Part of a small language model's weights.
Architecture: RMSNorm before each block, no biases in attention or MLP, some layers without positions, some layers without attention, gated attention.
Training: a variant of Muon for these matrices, 127M tokens, 8459 steps.
Each number is 500 + 50 x the weight over its row's rms, rounded and kept within 0 to 999. Layers, rows and columns count from 0. Numbers have three digits each. The size before them is the row's rms in percent of the matrix's.

# v: layer 5 attention value, 64x160, rms 0.132, rows 33-46, columns 0-159
# o: layer 5 attention output (transposed), 128x160, rms 0.172, rows 33-45,97-109, columns 0-159
v33 110:481581554507543522515490506422458592454558505475449543445562540414475399481548543410504499473503484469482493539512498535497487502451558489517557568543426510576456527527519594478462453393491548392492451433518533436521508538446479546589500481481456568429466521498517561560422491454637422477483502554348557447429426451490456506484487422448500485550551475500512480498506542546564504455409474514617555563497452506435449437497465455501490532429434560527544397525563517462581521451488528
o33 122:505504500545534465452520520504527495378630481481530520447515443483441447416527500488497435546503454597457538522544474470487397565503378372617547425499552488532437473586435481527472434518472485497441533503558503514428443529423506509482440463546475524509459516600429576530444480532477529551497489478446559534531528548522493471515558575422516558456480480513508415518465591512464471426490608526511528461503578495494408436522578449494466496508492586509494497491587503391573547500610463
o97 091:510571586442524458508512460458395483439499502404453433498557529442574525523590531556447468500488513515491503507528493501455431498417484542436480571381564606624537475475456530564471385462536509480582501505482492563514544507568476566486466380527493539521586552436533467519380591513443487454501421445441481537562479438502522502512386581559559445530550522486509564539538515401539546457495389538504464445494470499547451524473567527476468547571548465484494495526545510529505520436506543
v34 098:374474461440513446533602448506438436438433384533520477534399592470491558529535518477443411501548383469485514426507535417444481564477536506452506462525508528456499528499499560435510458557504522539496463416482449507356431544532438507550449453586544450468493522550411591579558586530564447447511515510497455496566475463592501484422491560442595499470573446486501553467453429539496453452464573568550512476492500497553536482523521463482482492505532461490530519505447411509572538501455431
o34 111:437482413458409451511557521640485492451567512502424444447499481504474551530521513545499485607432401514497543485460491521456502527481470463574562547469505528508451563591409462518506433465524496485439473495485496536451502425416552557470526587429550458530577611522586547419486574493495469409505548418528533540532479572602505420508492481455552430459399524499466534451542535510501462476465543486536519472574537468583432440534567448584401466504549476493582592517468500493543552483490529
o98 091:463493476531487434472653489562542445464585492531439469485438510498510538506527485420504461522559462464408448493562475502422533517495516499557451435581488484495450505509425493476476513513503494484566446472429509472467513510467585493571528506494540462516426545562467456580513428603554535611521470585570499487512476479443579383527441490517496564497578546426531478529451513536442504356521560478432523463489477469506461571572514490469577568555396555456410445490508438432544515630484448
v35 104:466609608465482522521468477566480529554578526553570510546552510520678547416397401536460574544468490471503488462542639478372537540506438488435460463445512506524494492513397458420497613533494517470430548486509527522446521421495487461534477451583543480522528525517465574581527406531485532532467551488533543574407533517454427501520445517561517449513518486474482546565446530458495459513565523487512520458475444577487418546472483478432484528537543425510550473579524492493574536532476484
o35 106:510502534500556614496457500471498492445548509499405514578453485544552559529519489541527435534579562448528491505465520613541585533460464526415521470625501523521458575504532507462481545474525428480565548493387531434476420453480613470603604447589482385475496433482462516486488524538482518520360447438486489434530485502530482472421456543467510502603553514518463448478485507444506443499619538512564465491528506443458522473583534460476514505503485472441418470506601415498450474528420507
o99 093:541503437555482418511576533430523517489361457448540554422485536561499540472505418507537589497533431503476495500566503408466551422509530441448532518576497510554554507498507488454502457532488541557546553503487537385454504466563583437518546480470447494541579521567466562505428394545457458550507540542544523432528550435542594487548434523621552506528476457461438458514426482485491511568556488579526462480499498488501516531596535626476564452440458516561531500591459448539418495512562400
v36 111:595397461558515503488516577528471458522521553511497471514636498572498501563508506580497460513412520618466487457491539529512505515445480563535545513559531499462455508601451496547446487458579530495491492519484425463553547499499388517469487538477505528476467532539507537518425587607560552515404503452473448612457505422560530543498627593427538521526494465524378468494507557413530438482437585507504537490504465451550450478381454469425446511451517460516486528528404530552497456452560463
o36 115:553518538549585504451468492466541448533538413438521471497489427549512502406438450558402568519491450485503499473504542580461502572542479524470606523519533495481513439391421442413484486447549452559468506555440394555500544526566417486449506473510422636435522539515434463600481522524487467437463465514482466470549420456476616518526561476493579616526542500530418578472453520546538472397437513536475564489517470434490455491537480507487576516474597490489515464471504512477506600536413484
o100 095:451497504469536571525551504554588437505547608501461517548493509495581449433596419498573505490431491560522397519470494519466459520441451510591449575485464470487537621473586482496641452485483504576438441485493467553501484472440527476500487529452496481519395506588543457526471493460483510526381485434582596434516579455519479441577613512474441454500587483467445533543444558413525469465441470436493504467506496494463483437602503550480491465511446557416498469591467491526467559520488512
v37 105:406399486481412513460547489516522435563533525504510495534507486523495465466418519609534508505545593509507474484492461485484443571515517536502467465512499587472538553523574430469509442478550460537453578446427429399534455436565416439507457551409472463492515510535512574388441484524436540469460503475458555461468556527481476401511477500481456429550425531593531483499408447510516495455509486488421531551544454547512533593458465541549444620492505511525538459437459505595483615489411631
o37 111:477412588429423445539661524569589426547508484506517419481488517441489453469526498504490527489540554506463464556576525575582529481546514535570535546482537451552505485557530493442524500519438484435469491521479382463491550523527433588537529535458513483485511450456494516481529628432464432446545479461481404472451382449544428495514649537529411430451577456496461473489447446521503506449491459493456560523488505397521526553464407562590480548465550530485410533519506487525501529468485474
o101 087:408469567545446622614544527461472500424502451536551450392534552494515464492517484570549562518519524439580434414460500522633514512552590523497516521512500477435453600560542496481507437479544432575558472478544485400473414499566585459561524510472511465488511402538501507384487549578410491498462546490467532598559452481515484496421509546391512434486483479493537446457518428513516503497525551451472429568479476501524543595474563534549515496431501412465495487413477523514485500465547520
v38 104:417486460578455434521483549514516541504530435472454470485463448568506473577408475466539424529477498471511455538596517561497442505498454503510578513471467470485450540429455494434550467531506529447499526382620509601583561546483460595514463485481563428475517466574486491478447569467558556520530618584494493549448490478552469541508475536489564532465454526447419506512396511537377396565469503525523436475541547407496531482455402560588561494502527476515418527501587555515434499582522509
o38 115:416412534436482428444452567539485530540511543549492483554547475548535457538423575524549473601446511560619519572456583497503565527501482552476552442445498564524459524452428544460422552458556498518491605508598538519550428471511473472469494615593503502537425484525486529458512488604471476462534553553554510437515486479542498451534470577391495534482490555488466467483402551433561468526575421487504521496540495512473512481485468611517425501520476465546474418451482577539602539436401460
o102 085:564436537546431542454508430517437530454445443519492569522600499522519529396479544485425516491560426468529484456476533518550395528541454469441478503406451363477504530442473499468512343510515523546483637497562480491556520529553432508432458508488567483560514458566522560512515528587535561565528493501461448486370465375442428512519565475434500514588502492446435606472487553412527413540455469451517491458549461478506516543499502478454498492554424536501485450484462466547521534499534532
v39 096:487500510500443420504534505467555484483464586522408443530499376526480488648524528497533442573575600539535536477477572489386547519562448597434537504513436458563504477575492555551564542495493439496457455567481476478469491471446554472563475587518500559476444508511557469392589476575549435560500432519460542484495540446527451373487534507490483472565567471492492590466493465532513478561534480398440589463493571519450531492441518559600456501516479482527498494536495415502498411458517426
o39 112:639500535542497414500586400496514480507421477471507484536435462438404449518456473535506499507544544426507503475486506519419479487525500557554508560529452569574441517584472518491465406476562478478505545467486553577558540493530501540563531537407510506523597528448493561478430529520464377497485504500550461447409564548484539451470466460496598491480588531473487471513585466624445549501477489477496491543484483522446583536445404498509456520581433354510516487405546512410506430459445458
o103 086:441515527489537453535392391542401584524553595487488516607561476492454536387593457525512412541483570513532527471541508524457496594486496517484472449478502577477421432511429480530523498496438504522530476514453508472580513424535457555516563464523515475491490521429483546521412507510418504456428569515489500391505558526537456519460504474548469384456433562593480475540488482496421482551479473540448466464479438519515489468601544554423433514475505459506394582559490577529394599491507449
v40 105:517502466502432449513474398562505444426538452542479400498425517506410597476559452617508517512510531511442594515490514494507556487478502626397464516434508445451465546473433466460557521486550522499468464453541572503509486510537479572443559569516510549561626497400439420500437517631465392564495551570469549439360503485531538536506528522501416538508491551504468477528496505514480499472481393481558509555506498468472510480452501520552525594539519518481548408539455504473453599511492456
o40 105:531506566670521497472516435419566434464493478543540448473541563528552480481459401515436577515525560556439528590471471478481490410541596429507458489505474527544413546528400523469461449491458398461461477542488606484395507415522497438519497497512444500485519474503470488474495388548463428614571488493547521503472511499552490470618536551458462544564458533575568535517519458468465580444483540508467485411504443565522534528518461458499520574582482498499431444527408506488486462563436520
o104 098:591503504546505574490596579538522556413490464478531518436497463507460539488555526505469482500593542471560523493486509523466455563531490499478606465518500559446428441412411449389475625488462416552472512569551460518570455479462421506458548525472568452414447505436506475445549487503565597453501535520458546399547484450474529510479553550563493442524544470440519474506473443514468416552546515423620506476507477472438467479431462413508534511447458423510504407440436509412590537508471433
v41 089:558579507521618475503544562549518441417373489467562467508455455416553399542534504574442468447439512522422528446548465584542456557466473465386569482552523491506430493463594431471520505503462496538519529518543528563502524469431537589493491558443421466506589481580545551445532503490514463499537577425440562545460570513416426532410462473459558541545464454566480443467493555457488611460403481501509593461449480492531551437439479506525450521502417529493480456528523458515496556546508490
o41 109:579496417447519489448603584459408596461526523490494508494508526537456473549555516480330547422589461503503529516434483489454578554480495478561531424521485604538524440464499558491531458436509540495463425465527519485538528465538509491488413587497501505498528437544448497492492539529557456494433501480448524546525538587493460552520511540444516540422590428482502519517534652543435535535453418599446480485522465409596525506541448462462511525540426585455511489476484487612411472472471545
o105 082:583530493523484570396403502483634500442527509490534583487487559509491488548424503492536450478498617518514504492402501527536448525623495475563495490484550442577522540466588464396503454601444480442403509486515468481463490483495466500588538455459542533557526483577546657502456495510606470459518511458507550486586518468544459551542531491448527539556478501466497443566431562461452463492446427473535468415532473493451477486534519493524433577484477450449425474479500525473518396498369474
v42 098:564540448473499588468429573546530482552518567445525520467579473438538553542466541443536541501574519489518484477468509538462380454488465456476582502469438532530488531425527515479546507477534482503422576499491571580458365526506570529518447502514421564546540529399431429496509616518427496531503468465534433484456513483377499437449475589474520661519542450529584629480541537500509504430526520455497510522442485428455458485484625481488500493496556471506571541440441483472486505526475576
o42 104:576483468508522547446448477449481485484579469518493593522477446451535465535561629503451448520400531426454550615530543500512545552490458510469499527532510500534547450485470537499500535438491426506526493514521445527556553497464396423564515515539462516445446397481527482510418548445487400472469554595393483504461444475404446547427534397575536434428484491536493473475501345557514461431566476506476506465495481506553551535411545439453436528462474523556539553562517514443370492481516475
o106 097:586434565495436593459523490510439561508492466492521542446457516503532476573479434404473421524602564462489508541380491493495491506505584479490575469587568538574446564494421488434446588477473537491440549469488487416463540463506551506559471492401538514553541500489570531431553456576518593477528518489550458569431618500547559526470384431459512561438567481568543544492507556508448437592482482529568464545468551438521395536458575525486469532473462465485599476476484500513471469523541516
v43 100:484584579520498485545491438405505506460606501457523588485491479545489558573543510471490477478505479434441425506556496468452575470499499548562454435500463483505537500457440495522487479467496465606534563501506559514511468506531575573581490448507539502543499455529397541560510459536488485448429500412482451438480525469441618440468561530446533503621536485458414494453463508448579513470480579465384522436501578506419533624573513518454564564599406463609575507554523529480533484539482547
o43 108:444555486520488562467538434505426589527555457545486491512558449525513482454523600476588489408488552491489544447490492521511563566457490445465444450525401402490507436573412534462347467514479628459500467465552499467492540489449532533538538516493472558481490537479496509545447543461429507409429504468452482481485521518427480469447489477546587524414456479518404446489509406553486451486453490474380499438520567533492467469475489489490511438389600462530521573439520528623537548502511385
o107 089:438552477592504421480474527549534547419521558460583587458508526530531481544520477566466480352542555464507512534647607508449483538555524524562452559617577557547527454477481512514619551483531419495575533517498518513477423461485509532523492472499563434459481520468548507509487508611525447537507552552433537417555487484460484464441446470491501555522521462460435405476512494440450505502601479411580466569535576498493545496486480425576458551486517432510445524559545459458543576557539486
v44 100:346440451446367487506613466504418462511484511543497559615472467545488505545471438531455550450542458428475477531390493515547492448570483456403591502493451531636472529590567542473452547467421489480444569429496461515444542532471514527519565458488528614560502465510522486578528495535446435505495507501539524506525505505471545400538515562517556478487582502509386540499535457584479453511481421496500513434523561460519449430484425486533499500531496432481553497534467552499409446490571475
o44 108:419509557467511530532523426559448398579459452511560536561498472401541534457396470432471423536509510464503522527531478506457513426545487490466443465498550529503471498503384481466569399501583451520469558486469599542425499505518497487520585456479518559496568518438360512565485501478483454507474563555588609484523605538530465453551470515616446512480540513552433501529672497482481580518515487550588526465455555539460509533505499473543500447414534472520527481538530460473432411530515471
o108 086:498417378521536489464506459551470515452476481520502512541467575494519489438467502426454525517541507532486394447486618516412557582590479523576507476443484516596521509511456492484433507491443599473597507529494470487527558583504520523525559545483535467537537498464589503472536462586402478438494541493495369495427504495473458422487488507472544436603450382525484461480451526464456480560571578404472505508558400461550523492499567428513449610463578512417496428427476460501460517552491483
v45 097:464560491513519472468508565490544423390471462548420582455433537428530524548456452491432598485510539541581540469440454377501425513529557529475480541451456501498506500522490591509550449477493481516503519499566481549511548390429441511498398365535420534607513526459521533432560460472509435521434497440478594510513507464550542557446452490572521520485456500573462458585433558491481526528527549513510486622383580470569485450515504497456499516549531461483499473548590510552513383467479525
o45 109:585513549462536466413581464458504441493450556447569483437463592523483633521502448435469533497602544500522560449475376482474425506454458497425564492469488584530504496497435506519475500543443494506454532472570479528475507470506574566450483445510491530499506531436595521526481582469503554546613430382516463491510647573463513510465513525520555515517498442498506517547481532433545541492470498574560558435420475439552468451427498423413476519551475520552517438388498488421527462410537508
o109 091:393483469507494455515508446510412516419525424496522596454459424537361504502534470517521455536516388461477422555505471457448559430614511550476487502458609471414453469454576522490507519538479518391467487537517543431463535519544437499522525537470411516514537401531468516514454456501592494533424491575466500500488421507525464454474521536489466503505606472474508556460544515497451520483461544485442553534473510469406616501546455498513528555562430551493454471585600379443431535469434458
v46 090:517556463432438592572443465505569429519498510501451434522532516547505410471525485482518533497490554563509455401484546462513441490523462454488502529524523546501435493588500371511555516448364532492519600573518480443398451504478619582573560463451495502472476482502486536584543471523434527438563555466537480480542483418506507498478389509558486546568530561514557451502529482473467581512410562596472444435524580540458545434502489602499506550473483543510421529478520560571559479437444422